Weights of a small GPT-style language model, trained from scratch on English Wikipedia.
Size: 26 layers, width 96, MLP 256 SwiGLU.
Architecture: rotary positions, no biases in attention or MLP, untied embeddings.
Training: a variant of Adam for these matrices, 8332 steps.
Each number is 128 + 24 x the weight over the matrix's rms, rounded and kept within 0 to 255. Layers, rows and columns count from 0.

# layer 23 attention query, 96x96, rms 0.165, rows 0-95, columns 32-63
[[127 134 132 131 121 118 147 119 129 134 131 119 130 128 129 127 123 137 127 131 129 123 130 145 136 129 123 120 132 131 143 127]
 [133 122 142 116 143 132 137 137 116 143 124 123 141 119 149 120 133 126 126 135 119 129 131 141 145 116 125 132 137 123 139 117]
 [127 140 121 131 118 136 145 130 137 135 120 138 130 134 118 127 119 127 124 122 127 137 118 130 120 129 136 123 132 122 134 125]
 [132 133 131 108 123 131 142 126 126 146 125 123 141 114 138 126 128 138 126 134 122 132 125 132 131 130 116 125 137 122 140 127]
 [129 128 127 117 120 123 136 138 128 138 112 126 140 124 135 132 128 131 117 117 136 129 133 139 128 130 124 139 136 122 125 139]
 [123 131 129 124 144 129 121 143 120 121 129 120 131 138 137 117 146 120 135 135 128 118 129 126 125 135 111 135 120 141 116 127]
 [119 136 110 147 129 142 130 107 130 104 131 151 117 125 124 114 118 117 137 144 125 121 126 115 148 128 140 131 133 127 136 111]
 [134 119 135 109  92 134 148 116 127 146 121 143 139 128 125 127 122 128 127 135 123 128 117 126 133 122 146 113 146 112 140 131]
 [115 134 109 148 140 139 124 112 141 133 135 147 124 130 127 126 131 121 148 127 107 113 122 103 141 122 155 138 128 116 120 105]
 [141 119 119 105 111 111 131 122 125 162 119 155 146 130 130 138 133 139 122 143 134 141 136 136 137 119 146 130 130 106 143 131]
 [108 141 108 158 157 146 127 128 143 106 136 129 110 139 141 135 126 116 147 125 124 103 121 129 124 132 114 146 109 146 118 123]
 [130 128 118 128 112 112 140 113 127 142 132 151 155 133 122 128 133 103 145 135 114 132 125 108 138 119 149 125 137 110 135 110]
 [134 121 148 133 128 129 126 157 101 117 111 108 123 125 126 118 113 153  97 134 171 130 144 143 112 149 108 121 128 148 112 138]
 [121 132 121 143 142 131 131 144 118 112 126 119 133 139 130 114 111 126 113 139 130 103 127 127 120 132 104 124 124 164 131 137]
 [119 139 117 128 124 126 121 122 124 112 147 114 144 116 136 120 117 144 117 132 127 106 144 130 135 119 108 111 107 138 130 108]
 [100 131 132 140 154 105 139  95 146 138 143 134 106 130 126 151 115 111 141 116  94 150 116 111 139 109 146 146 123 138 108 118]
 [ 96 130 152 161 154  98 148 129 120 111 107 103 118 146 125 127 110 149  98 137 141 131 128 128  91 138 125 118 106 183 122 153]
 [105 123 129 153 160 117 145 109 158 156 133 144  87 159 121 156 114 101 156 124  77 153  99 103 139 101 155 154 141 126 117 133]
 [119 124 120  91 108 129 116  92 145 120 203 144 121 126 143 130  89  92 127 123  48 122 154 117 166  86 136 136 122 143 120  76]
 [117 164 144 137 172 114 133  98 196 142 128 105  96 112  95 159 127 135 145  91 149 170 102 152 142 160 163 148 120 120  93 155]
 [102  96 192 118 102 108 120 161 105  94 118 123 144 148 144  90 113 156 120 179 110 134 169 122  79  99 153  96 118 220 168 174]
 [180 127 177 107 128 105 120 154 147 198  91  83 132 140  88 117 154  96  89 120 151  75 138 121 126 148 103 114 107 113 130 169]
 [174 179  66 125 130  77  94 136 142 101 169 153 159 146 125 108 122 133 115 128 112 155 130  94 150  92 177 102  77 104 184 198]
 [ 99 135 139 157  48  88 107 150 120 123 179  95 136 114 160 139 117 181 118 153 159 150  70 165 201  89  80 178  98  65 126 158]
 [148  82 143 144 118  96 140 108 129  94  69 115 129 132 161 130 123 119 130 133  98  85  85  56 190 177 128  95  81  83 186 129]
 [195 145 124  87 100 188 181 139  97 115 139  70 166  86 179  71 124 156 157 134 173  61 127 143 106 120  90 105 176 152 113 161]
 [ 66 153 160 133 102 135 145 105 111 103  72 103 147 120  79 136 142 106 147 106 179 129 138  62 134 118 105  98 176 123  80  99]
 [127 157 183 130  72 126 126 110 151  93 191  96 118 104 134 113 127 126 165 103  86 150  75 135 117 122  89  96 109 128 215  56]
 [143 156 131  94 174  85  65 105 155  83  73 150 101 177 177  79 150 136 135 114 156 163 145 108 167 134 101 142 128 165 115 136]
 [127 129 136 140 135 140 134  89 175  71 136 101 131  94 171 133  73  95 101 101 131 153 165 182 144 132  94 135 103 134  91 104]
 [158 135 136 123 138 138  68 163 162 116 133 168 164  49 123 107 184 153 148 114 124 122 152 144  51  87  86 128 194 135 177 142]
 [ 95 106 190  86 119 157 120 141 181 126 164 115 123 125 188 117  71  96  83 169 139 165  85 173  95 147 180 123 120 162 131  75]
 [124 119 135 127 128 135 126 135 126 135 133 134 129 125 125 119 134 135 133 135 122 135 132 123 121 112 128 129 124 120 130 132]
 [117 138 133 141 118 121 129 116 127 123 134 138 132 129 125 118 123 121 126 130 117 131 128 114 108 118 123 135 115 122 124 124]
 [128 125 127 127 132 123 134 137 126 122 130 125 129 122 133 121 131 135 132 128 137 121 140 128 132 134 129 134 114 119 137 131]
 [124 131 126 134 122 129 126 126 133 126 138 142 141 126 127 118 126 119 128 127 130 129 126 122 128 115 129 128 130 132 132 140]
 [120 129 124 129 127 130 128 122 127 125 139 139 127 123 125 122 141 120 132 131 114 128 130 123 119 131 120 127 133 141 130 118]
 [122 120 123 118 125 136 117 124 137 127 123 132 123 129 125 119 123 117 132 119 122 125 119 124 137 122 131 121 135 126 129 122]
 [138 126 140 110 123 115 124 134 119 139 118 120 122 122 130 140 120 141 117 128 132 121 135 132 138 146 130 120 137 115 122 145]
 [136 141 131 132 128 116 130 131 131 124 130 122 134 125 129 136 133 138 123 123 136 127 135 137 127 124 120 151 118 124 135 134]
 [145 134 146 105 125 104 127 134 135 126 117 124 127 127 128 130 122 138 113 134 137 135 129 136 143 150 128 117 127 103 137 132]
 [134 121 146 142 122 114 143 138 128 124 130 109 136 121 124 129 138 124 121 117 132 133 124 124 116 133 125 133 129 121 121 126]
 [122 129 119 112 116 130 119 115 136 133 126 131 117 125 122 120 119 119 138 128 120 131 121 135 134 129 137 120 129 128 128 122]
 [143 124 134 111 120 121 118 137 141 136 111 132 132 125 122 131 142 144 118 134 126 131 134 134 140 138 133 124 131 103 142 134]
 [130 128 131 139 127 137 137 137 111 121 124 116 129 130 135 120 135 137 111 123 154 124 131 129 111 120 118 128 125 147 129 138]
 [117 139 100 136 129 143 124 111 120 110 148 137 106 126 134 124 119 120 139 120 110 122 126 136 133 121 118 135 131 136 118 117]
 [104 129 109 147 124 138 129 102 127 109 144 139 103 128 135 133 103 111 138 124 106 120 120 121 120 122 124 142 137 173 114 119]
 [103 121 128 147 152 110 141 100 176 136 138 140 102 145 112 155 110 105 163 121  82 155 110 113 141 123 172 139 138 111 119 126]
 [106 124 150 166 147 117 141 116 144 115 114 126  88 144 120 147 111 121 139 127 119 137 120 107 102 124 148 124 130 177 121 144]
 [115 126 116 131 153 137 127  97 166 143 165 142 100 134 121 146 116 105 165 115  71 140 117 123 170 101 145 148 138  89 106 109]
 [116 140 119 112 135 119 122  78 173 144 195 146 113  95 130 156  98  91 146 118  53 140 136 118 176  87 145 148 120 126 114 103]
 [117 158 139 166 178 114 142 103 182 162  99 112  88 116  95 176 132 140 148  96 169 178  87 138 124 171 169 139 128 114  93 160]
 [116  91 204 117 104  79 124 171 114 122 100 123 149 163 121  93 112 132 114 178  99 129 171 112  78  92 150 110  97 210 173 193]
 [191 125 155 109 139 105 130 159 143 204  78  96 123 135  70 123 155  75  92 106 175  73 126 128 148 155  93 116 114  84 118 166]
 [176 180  54 117 118  66  78 147 145  95 187 142 163 135 139 102 116 166 110 127 115 175 128 109 169 102 162 100  68  85 183 215]
 [ 94 123 139 157  32  82 116 147 105 129 177  87 136 110 169 149 123 180 113 156 161 147  65 179 201 106  53 191 113  56 117 159]
 [153  83 137 152 116 107 147  99 121 105  43 125 127 130 181 140 129 118 136 144 103  65  88  58 197 176 128  95  74  72 181 125]
 [206 146 123  72 104 209 183 145  93 110 146  62 175  72 187  65 124 162 163 123 180  62 140 153 112 109  98 103 185 160  97 154]
 [ 71 149 163 137  96 140 144 101 108 100  54  96 141 120  70 132 147 104 148 106 178 140 141  60 141 119  93  84 177 114  79 106]
 [136 161 189 132  81 114 128 120 139  85 200  81 111  97 124 105 125 136 163 100  79 162  65 136 119 130  91 107 103 125 228  62]
 [139 156 137  86 175  92  69 101 161  89  75 144 119 182 188  80 143 132 133 115 171 165 159 105 178 137 101 139 117 183 114 142]
 [135 129 131 147 137 139 119  86 176  74 143  90 135  93 182 120  64  87  98  85 136 148 174 171 153 131  99 135 104 131  87 107]
 [160 133 146 135 130 151  57 158 164 105 120 176 158  36 120 100 184 150 148 107 117 116 151 142  41  90  90 125 183 131 178 140]
 [103  94 192  77 116 164 121 142 195 121 163 107 122 118 192 110  60  93  72 184 145 165  79 190  81 153 182 123 113 166 135  74]
 [142 127 122 106 134 111 119 122 113 133 105  96 107 145 124 160 112 144 115 100 141 127 117 133 133 144 129 149 157 151 104 113]
 [148 116  99 118 141 152 119 143 119 133 101 123 126 145 135 148 123 175 122 120 143 136 124 151 136 144 119 149 159 137 123 126]
 [120 145 133 134 116 127 101 110 135 128 109 133 118 129 133 131 116 115 120 123 119 132 115 112 129 117 126 124 146 138 107 112]
 [155 110 111 116 154 117 111 141 116 124  93 101 112 144 117 160 108 166 121 107 145 133 123 153 130 158 114 158 151 144 106 110]
 [153 112 117 118 131 128 111 134 125 131  94 117 113 139 129 143 108 158 122 109 136 119 135 159 138 141 116 125 143 123 102 114]
 [140 114 111 127 131 131 138 138 116 123 150 109 144 138 136 136 135 128 133 105 136 110 135 147 110 148 126 134 109 122 141 157]
 [ 97 152 148 170 128 133 143 115 131 141 158 142 148  99 110 110 138  96 141 142 112 153 137  95 114  94 139 121 118 124 144 134]
 [130 137 136 118 116 131 104 127 124 139 116 153 130 109 117 119 139 124 121 148 119 147 124 115 146 111 140 128 147 111 138 104]
 [100 140 154 155 120 120 136 131 128 128 124 153 152 116 114 119 139  84 142 157 112 145 143 102 131  92 126 122  99 108 146 131]
 [139 129 129 110 115 131 113 132 124 142 122 155 128 128 136 119 129 145 127 148 143 114 130 134 145 150 114 123 124 105 132 130]
 [107 141 128 153 141 116 164 136 128 129 134 118 143 145 127 113 118  97 128 125 120 123 142 105 113 115 128 113 122 137 118 130]
 [130 133 135 118 128 104 112 117 108 133 116 140 143 122 108 112 131 127 146 152 125 128 140 121 157 124 114 127 146  92 152 114]
 [142 129 128 117 112 162 118 131 140 120 126 114 123 121 128 120 108 135 120 125 140 105 135 144 112 143 141 126 119 140 121 131]
 [114 121 124 158 123 135 149 136 136 120 146 103 141 144 140 117 130 110 128 125 121 116 139 114  99 120 116 118 124 156 143 127]
 [130 145 141 129 100 153 116 115 128 113 150 105 124  86 120 110 126 127 119 135 143  96 156 121 132 119 113 101 104 135 135 100]
 [150 137 125 138 130 125 127 119 102 110 147 118 130 113 119 111 117 135 121 132 112 122 135 118  92 110 128 122 113 147 126 110]
 [146 153 127 162 153 126 143 163  84  91 105  92 132 126 112  89 110 152  99 130 162 121 159 134  61 132 110  78 125 171 146 156]
 [113 128 130 148 155 120 161 119 166 157 159 140  91 169 168 164 128 117 137 115  73 163  90 133 114 109 136 167 144 145 114 129]
 [137 139 112 130 142 129 126 113 124 109 188 138 119 127 125 117 103  98 114 137 100 111 144 121 125 104 130 131 121 142 125 109]
 [133 152 128 135 163 122 132 129 160 134 125 125  91  99 102 150 134 149 136 106 153 167 104 152 132 145 136 133 109 123 101 152]
 [112 126 181 138 115 110 124 148 124 111 116 103 145 136 123 110 121 126 130 162 104 143 150 107 112 104 146 124 107 186 157 159]
 [151 142 159 121  93 107 129 131 138 164 110  94 143 140  92 121 143  72 109 112 133 112 132 115 134 126 123 122 119 127 143 154]
 [150 158  96 115 129 106 106 140 154 121 160 135 137 138 140 111 110 138 118 130 108 136 124 109 136 110 155 126 109 115 171 155]
 [104 133 128 120  79 102 118 163 127 142 160 122 148 109 158 143 116 180 114 155 147 148 103 166 169 122  90 167 119  79 118 133]
 [143 107 133 140 138 110 120 118 133 120  99 138 118 149 157 146 130 126 141 144 120 102 109  92 170 168 142 102  97  92 144 123]
 [164 132 125 102 128 163 156 119 119 108 139  88 146  84 168 100 127 140 165 112 153 106 121 124 127 110 120 124 144 150 121 139]
 [100 150 157 152  96 121 149 123 113 100  95 110 147 123  88 142 125 100 142 119 164 127 137  87 129 116 105 104 157 116 118 122]
 [129 134 160 123  91 119 122 123 134 112 163 102 131 101 113 110 129 128 160 104 116 140 112 127 127 107  91 116 126 134 177 103]
 [128 140 133 106 148 112  98 126 149 109 109 153 141 151 160 106 148 128 143 110 128 161 132 103 154 134 118 140 117 152 126 114]
 [128 127 128 133 120 142 132  90 165  98 119 100 127 115 146 121  97 114 119  89 121 146 146 144 139 127 114 135 134 123 111 117]
 [138 125 126 132 125 135 111 142 149 125 132 142 164  77 126 123 171 129 140 107 123 110 137 129  84 110 112 114 151 121 152 137]
 [ 97 100 161  90 108 149 133 141 170 139 153 127 131 118 179 142  93 111 101 163 136 146 103 159 108 143 182 125 113 139 132  71]]
# layer 23 attention key, 32x96, rms 0.153, rows 0-31, columns 32-63
[[131 125 130 130 131 135 129 125 128 124 131 129 133 121 128 123 131 121 125 130 120 118 134 128 125 128 130 136 133 120 128 129]
 [127 126 140 128 127 139 134 127 132 130 137 131 131 141 123 125 129 111 135 118 129 126 124 127 142 126 131 128 127 125 127 139]
 [134 127 134 136 134 131 128 127 126 125 140 126 132 126 132 125 135 125 128 130 126 121 135 127 125 132 125 133 125 131 125 136]
 [127 125 139 130 130 130 134 123 128 133 128 126 127 143 123 117 133 109 136 118 127 129 126 127 137 126 129 129 123 120 139 130]
 [123 130 134 132 131 139 132 113 128 134 131 130 123 147 126 123 133 109 133 110 123 128 117 114 130 129 128 128 131 133 134 133]
 [124 129 124 132 117 123 128 124 123 132 121 130 136 105 127 141 119 145 123 124 128 133 135 127 125 124 136 129 130 125 121 120]
 [135 127 128 125 128 124 122 135 124 123 136 125 125 133 133 119 138 129 125 139 129 124 121 131 119 128 120 126 118 137 123 124]
 [129 123 128 134 125 138 129 120 123 143 127 131 129 148 128 123 125 110 136 118 125 129 114 119 125 126 126 130 129 144 134 130]
 [139 125 132 128 124 135 120 119 124 136 137 140 135 137 126 112 124 109 131 126 131 125 112 120 117 124 126 125 128 143 127 131]
 [119 138 133 138 123 135 131 115 125 141 118 130 126 138 127 129 117 123 132 126 128 130 124 121 127 121 133 129 137 129 142 125]
 [140 127 128 120 128 119 117 145 119 126 132 124 131 120 138 125 129 125 124 144 139 127 128 142 125 127 128 140 118 135 124 138]
 [125 116 120 136 123 137 143 126 139 149 124 146 142 145 134 129 122 113 140 109 130 138 114 124 117 129 129 145 131 145 117 128]
 [117 134 125 115 128 126 131 140 131 101 140 113 106 124 126 127 143 160 112 117 129 133 150 136 136 134 123 105 117 119 121 118]
 [139 134 135 112 136 130 122 143 124 125 142 123 137 121 131 116 125 123 120 148 145 124 133 133 134 128 115 125 115 133 133 146]
 [115 125 128 110 141 145 120 132 125 111 130 129 126 129 135 123 128 125 120 131 143 142 147 141 140 155 111 117 110 141 125 139]
 [150 150 136 142 123 130 133 130 150 156 122 152 148 119 108 131 136  87 150 152 130 119  89 113 142 132 127 130 135 137 161 149]
 [110 132 133  81 139 127 122 143 103 116 163  70 140 133 156 119 117 168  96 118 149 114 176 152 136 116  95 136  91 141 126 112]
 [127 143 109 131 146  94 147 157 125 144 109 121 149 137 130 146 107 123 144 127 146 156 121 131 124 119 108 138 149 160 147 139]
 [103 114 175  91 164 206  73 110 123 120 125 114 177 126 159 142  89 105 113 165 125  95 173 135 137 171 129  98 105  93 109 149]
 [155 151 116 149 121 144 141 140 165 161 105 174 132 111 111 160 151  99 140 135 126 125 110 123 174 142 115 127 135 136 152 151]
 [122 174 176 108 182 134  81 147 133 106 144 130 197 126 106 151  89  77 153 179 137 164 123  94 112 145 126  74 157 151 153 177]
 [143 147 134 119  96 121 135 167 126 174 123  52 163 164 145 192  86 148  94 121 154 103 127  78 197  30  88 114 163 104 137  86]
 [135 255 116 104  66 116 119 129 132 121 139 112 116 103 144 124  97 143 126  95  67 139 128 154  86 142 136 131 132 131  96  74]
 [152  81 119  55 140 149 148 140 142  80 158 111 126 111 138 169 163 127 144 105 162 138 128  60 109 170 130 115 121  95 106 106]
 [135 144 121 109 178 119 170 205 140 107 159 119 202  96 113 153 109 132 142  82 138  67  67 157 173 189 117 133 162 134 187 138]
 [156 130 155 156 147 185 156  99  84 128 146 126 145 145 185 153  69 156 103 103 166 113 114 172 118 164 139 155 151 134 164 164]
 [138 103 158 184 136 121 110 169  76 150 172 185  87  70  96  71 101 180 135 125 145 135  67 158 148 128 162  93 109 145  90 148]
 [128 181 105  55 158  29 180  79 147 133 136 117 110  50 141  69 123 158 149  99 188  36 215 102  94 111 138 117 162 134 148 141]
 [115 144  81 174 112 144  68 162 159 146 124 105 182 140 165 113 197 120 137 162  40  92 149 137 200 193 111 124 152 131  82 118]
 [100  98 157 170 105 167 124 117 143  76  81 133  77  88 137 147 114 136 107 149  68  95 116 175 118 166 134 131 173 137 152 127]
 [125  64 147 155  76 109  96 168 143 112 176 158  96  75 132 155 178 209  94  78 118  79 141  91  90 142 129 154 105 113  69 109]
 [102 128 144  92 173 110 143  74 178 143  64 161 141  86 148 116 129 153 109 130 155 175  95 144 109 165 125 145 122 144 127 162]]
# layer 23 attention value, 32x96, rms 0.381, rows 0-17, columns 32-63
[[117 147 162 130 136 109 159 122 129 136 144 143  92 131 150 121 156 121 128 160 117 132 121 144 153 113 159 146 118 121 174 112]
 [125 157  97 144 131  93 102 145 152 122 165 159 146 163 149 104 123 118 120 133 104 196 137 147 141  73 103 152 144  94 175 114]
 [135 104 106 139 144 152 160 127 142 129 130 128 160  86 135 107 172 149 126 173 100 118 135  96 159 141 104  95 116 145 117 140]
 [128 113 105 133 127 143 145 132  85 174 181 148  90 125 132 120 154 148 126 159 136 135 151 112 138 131 148 119 129 112 127 155]
 [120 114 138 129 122 146  50 120 109 124 133 112 167 100 139 127 124 106 132 120 195 111 128 142 124 147 126 149 168 105  76  73]
 [125 131 120 163 115  99 127 158 137  95 185  84 108 141 157 107  87 138 128 154 131 162 106 100 101 177 169 110 137 125 191  72]
 [157 115 108 102 111 124  74 113 143 127 129 128  70 169 154 130  88 111 127 101 104 147 144 125 102 136 136 114 180  92 134 119]
 [141 105 118 127 108 100 138 118  92 108 133 139 149 152 115 143  95 154 136 162 126 114  76 130 147  97 118 165  60 122 122 157]
 [107 160 131 157 138 113 145 132 118 144 148 135 120 115 110 137  97 115 121  97 154 173  97 114 166 166 124 157  94 106 117 120]
 [119 202 152 129 115 138 152 136 156 120 168 148 159 163 106 133 210 118 126 152 126 153 116 132  96 165 148 122 137 123 138 116]
 [111 137 140 157 112 103 132 136 146 130  81 133 128 152 125 145 142 128 114 128 179 133 150 110  77 174 123 148 108  93 110 138]
 [125 119 105 139 123 206 196 119 121 145  82 155 115  90 136 194 180 123 125 158 112 130 155  67 136 155 110 148 101 129 134 133]
 [111 133 126 136 136 130  95  98 134 145 161 132 145 108 113 134 124 102 117 131 127  98 124 151 116 147 132 147 167  72  93 136]
 [ 95 120 105 100 107 147 128 121 101 123 143 114 151 130 123 129 123 176 105 101 124 146 119 121 106 144  98 137  99 152 111 180]
 [125 134 134 130 128 139 143 145  77 146 127 134 137  88  93 122 123 129 120 125 115 139 100 137 157 152 116 127 200 131 173  93]
 [119  95 105 113 141  91 134 136 134 126 127 161 189 115 147 164 141 136 111 140 110 153 147 133 120 127 166 132  87 150 149 136]
 [145 142 107 106 156 163  98 110 104 128 120 122 149 106 109 122 100 106 130  86 125 111 150 155  93 114 123 125 105  96 109 145]
 [124 110  82 115 147 130 158  90 110 111 153 107 140 130 114 152 145 115 120 164 124  95 108 138 124 183 134 110 182  88  91 135]]
# layer 23 attention output (transposed), 96x96, rms 0.449, rows 0-17,32-49,64-81, columns 32-63
[[109 124 108 163 141 169  79 130 134 143 126 122 188 152 132 172 111 133 122 147 138 124 144  89  97 176 127 126 101 121 106 127]
 [113 109 115 157 101 137 132 129 130 159 100 131 135 104 133 129 105 179 102 149  95 123 121 108 110 161  84 118 144 135 106 138]
 [158 132 117 130 134  85 130  89  91 128  94 102  89 156 112 155  78 195 153 102 115 130 114 123  91  76 163 106 132 134  71 125]
 [134 142 110  85  94  74 134 124 128 143 113 172 153 163 122  92  69 110 129 148 146 212 116 136 117 134 118  90 102 117  97  78]
 [105 104 169 124 138  92 203  99  93 109 117 127 124 164 121 103 178 116 103 137 148 144  64 145 148 139 145 156 120 130 172 135]
 [123 150 140  91 115 102 144  99 109  75 142 151 156 123 151 120 150 180 124  92 119 211 149  95 146 143 126 124 154 166 118 134]
 [116 131 127 131 101 118 148 133 139 149  88 127 160 145 135 174 158 115 134 137  86 122 118  89 175 117 123 117  98 129 148 126]
 [120 123 139 100 134 130 140 129 145 135 144 103 132 103 142 105 133 130 128 121 156 128 109 144 121 119 171  84 143 103 139 102]
 [118  95 101 128 122 130 177 132 121 106 166 124 130 145 137 104 132  90 120 112 132 107 179 133 134 130  91 107 161 119 103  69]
 [137 115 101 149 119 114 113 169 159  94 139 121 177  97 122 123 114 162  89  95 170  96 197 109 109 194 133 129 120 138  80 154]
 [109 108 128 160 130 114 155 112 134 124  93 130 129 133 132 123 131 127 116  76 110 134 159 160  82 146 129 151 118 105 132 115]
 [139 157  96 188 119  87 124 171 164 130 130 104  62 164 103 155 130 123 115 118 110 135 140 110 100 109 129 111 125 153 118 119]
 [117 130 160 131 144 120 151 118 128 120  66 182 133  92 100 105 134 153 138 109 115 137 100 148 163 170 124 109 140  79 101 132]
 [124 143 116 154 114 153 141 124 120 155 174 108 133 159 113 104 146  88 102 186 115  99 153 147 163 129 168 135 132 135 108 125]
 [143  88 146 147 149 145 133 107 102 106 144 125 102 184  75  75 140 140 137 122 141 125 131 114 148 117 126  61 142 126 130 115]
 [102 128 105 173 137 140  88 108 125 117 156 122  92 128 107 127 171 167 116 134  93 161 110 109  66 104 129 132 149 105 159 134]
 [ 83 154 127 111 130 104 114 162  93 146 113 150 112 136 116 130 132 114 143 144 138 139 120 173 172 117  86 125 140 107 159 132]
 [116 149 124 138 131 140 115 131 145 150  98 167  60 168 104 140 112 150  94 126 136 122 140  97 161 110  98  69 104 131 166 124]
 [110 131 111 164 152 168  69 130 134 150 130 124 200 150 138 174 106 133 134 146 141 129 136  82  89 180 124 126  97 115 103 129]
 [107 103 112 160  95 142 129 125 129 168  97 135 130 123 127 126  96 170 110 151  87 125 121 101 117 171  83 121 141 139 106 130]
 [164 139 118 124 134  66 119  91  97 121  91 101  90 156 105 158  80 199 135 109 120 124 107 129 103  71 161 102 130 126  76 127]
 [122 148 114  79  82  77 138 127 120 145 118 181 133 162 112  93  68 112 139 146 145 227 119 133 115 135 123  90 106 116  99  69]
 [100 101 171 137 128  97 205  91  98 103 105 124 115 169 118 104 190 111 108 138 153 138  65 146 139 132 144 160 122 132 168 125]
 [127 155 127  87 115 105 139  98 105  72 159 153 149 119 146 111 162 177 104  86 123 212 157  81 147 141 124 120 155 168 123 134]
 [107 129 126 125  93 123 154 133 137 152  91 137 162 157 132 185 155 109 130 142  81 108 115  85 164 118 125 109  94 131 149 123]
 [121 117 139  96 140 132 138 130 137 130 144  96 129  92 146 106 124 127 117 126 160 129  98 155 125 120 165  72 144 104 147 100]
 [127 114 110 129 120 122 198 138 102  99 166 110 130 131 137 103 130  83 115 115 133 103 173 128 136 118  93 104 174 120  97  66]
 [143 120 101 155 121 106 104 181 155  95 146 120 183 110 120 120 121 170  86  86 166  98 204 105  97 194 141 136 122 145  84 170]
 [114 113 131 156 132 105 155 116 127 129  93 117 120 133 123 121 136 130 109  74 110 134 162 155  80 141 123 152 111 104 135 120]
 [138 164 105 183 114  92 130 174 171 123 125 112  54 160 107 151 122 122 124 117 100 131 142 107  97 101 121 107 118 159 114 111]
 [127 134 171 141 142 114 157 119 138 117  57 173 135  98  90  90 152 153 146 103 116 131 105 156 169 165 119 102 144  74  98 130]
 [120 144 118 158 115 146 153 123 112 162 172  99 125 159 112 110 138  93 101 192 108 110 161 149 158 131 161 136 130 138 103 118]
 [144  96 150 151 153 144 134 102  96  99 151 126  96 179  70  66 133 140 147 128 145 126 124 107 161 111 124  50 137 119 129 111]
 [ 98 132 108 175 142 136  85 103 132 114 163 128  89 135  94 132 176 171 115 135  91 164 122  98  78 113 127 139 141 106 159 137]
 [ 87 153 122 104 110 103 119 166  93 154 112 154 110 142 108 125 140 120 140 145 133 135 126 174 172 123  89 126 152 104 160 134]
 [127 146 121 137 122 140 114 122 140 149  94 172  50 169  94 135 103 150  87 126 142 121 148  90 154 118 105  63 107 133 168 113]
 [109 126 125 150 142 157  90 122 141 137 119 125 178 146 139 161 117 133 125 141 131 126 141 102 106 167 132 120 104 130 116 131]
 [119 117 116 160 113 131 125 129 138 144 101 129 139 105 134 120 100 169 112 144  95 136 122 110 114 152  94 126 148 124 114 137]
 [149 125 121 132 129  97 132  90 107 131 104 106  94 147 109 141 107 179 136 112 126 131 118 120 110  87 143 109 133 138  89 131]
 [135 141 121  91 105  95 146 128 124 147 131 156 139 156 127 105  80 116 127 149 142 191 123 135 123 135 131 101 116 124 107  86]
 [104 111 166 124 135 112 180 113  99 109 123 128 113 142 126 100 159 102 109 139 161 135  73 155 134 134 138 153 120 130 162 130]
 [128 149 128 107 114 103 148  99 123  90 146 149 145 123 147 112 149 158 124 100 123 173 151  97 139 148 129 127 147 164 120 127]
 [130 130 107 119 103 121 138 134 142 139  95 118 160 145 149 163 145 119 130 126  93 118 112  98 160 125 129 111 117 118 140 120]
 [123 108 138 112 139 136 136 129 124 121 147 109 125 111 137 111 125 126 127 118 151 116  97 140 123 112 156 103 138 105 137 101]
 [113 118 115 122 122 117 170 134 135 117 151 125 126 134 129 105 136 102 134 116 136 121 161 128 139 125 100 118 155 126 112  91]
 [124 123 112 152 131 104 119 154 169 103 140 126 168 109 121 131 128 168 115  94 157 105 171 117 105 176 130 141 122 138  93 158]
 [100 120 123 160 131 119 146 123 140 131 109 131 124 133 125 121 131 133 124  99 115 135 162 148  89 142 123 153 121 110 126 123]
 [133 155  96 170 118 104 133 168 154 128 125 115  74 151 112 153 128 128 122 120 116 131 134  98 105  97 127 117 114 144 113 123]
 [114 125 163 141 142 124 145 117 130 114  87 156 129 105  98 119 138 144 130 120 113 125 112 150 149 162 128 124 144 106  99 137]
 [102 141 124 149 117 166 131 130 110 144 161 108 139 150 104 106 136 114 126 179 102 125 147 145 163 131 153 130 133 141 110 128]
 [124 101 150 147 142 141 134 117  97 111 140 124 103 161  91  95 142 142 139 127 141 127 120 119 141 123 126  79 128 126 124 111]
 [ 95 134 109 163 127 139  97 112 135 123 147 125 112 131 114 129 156 158 125 138  95 154 124 114  88 119 131 132 133 123 157 136]
 [127 149 117 110 134 115 129 145 108 159 112 140 127 136 122 129 132 116 119 132 136 130 137 168 163 117 100 132 139 109 160 129]
 [118 147 121 136 133 138 120 129 132 141 108 153  70 158 120 141 116 150 113 128 134 120 136 113 150 113 108  82 118 132 155 117]]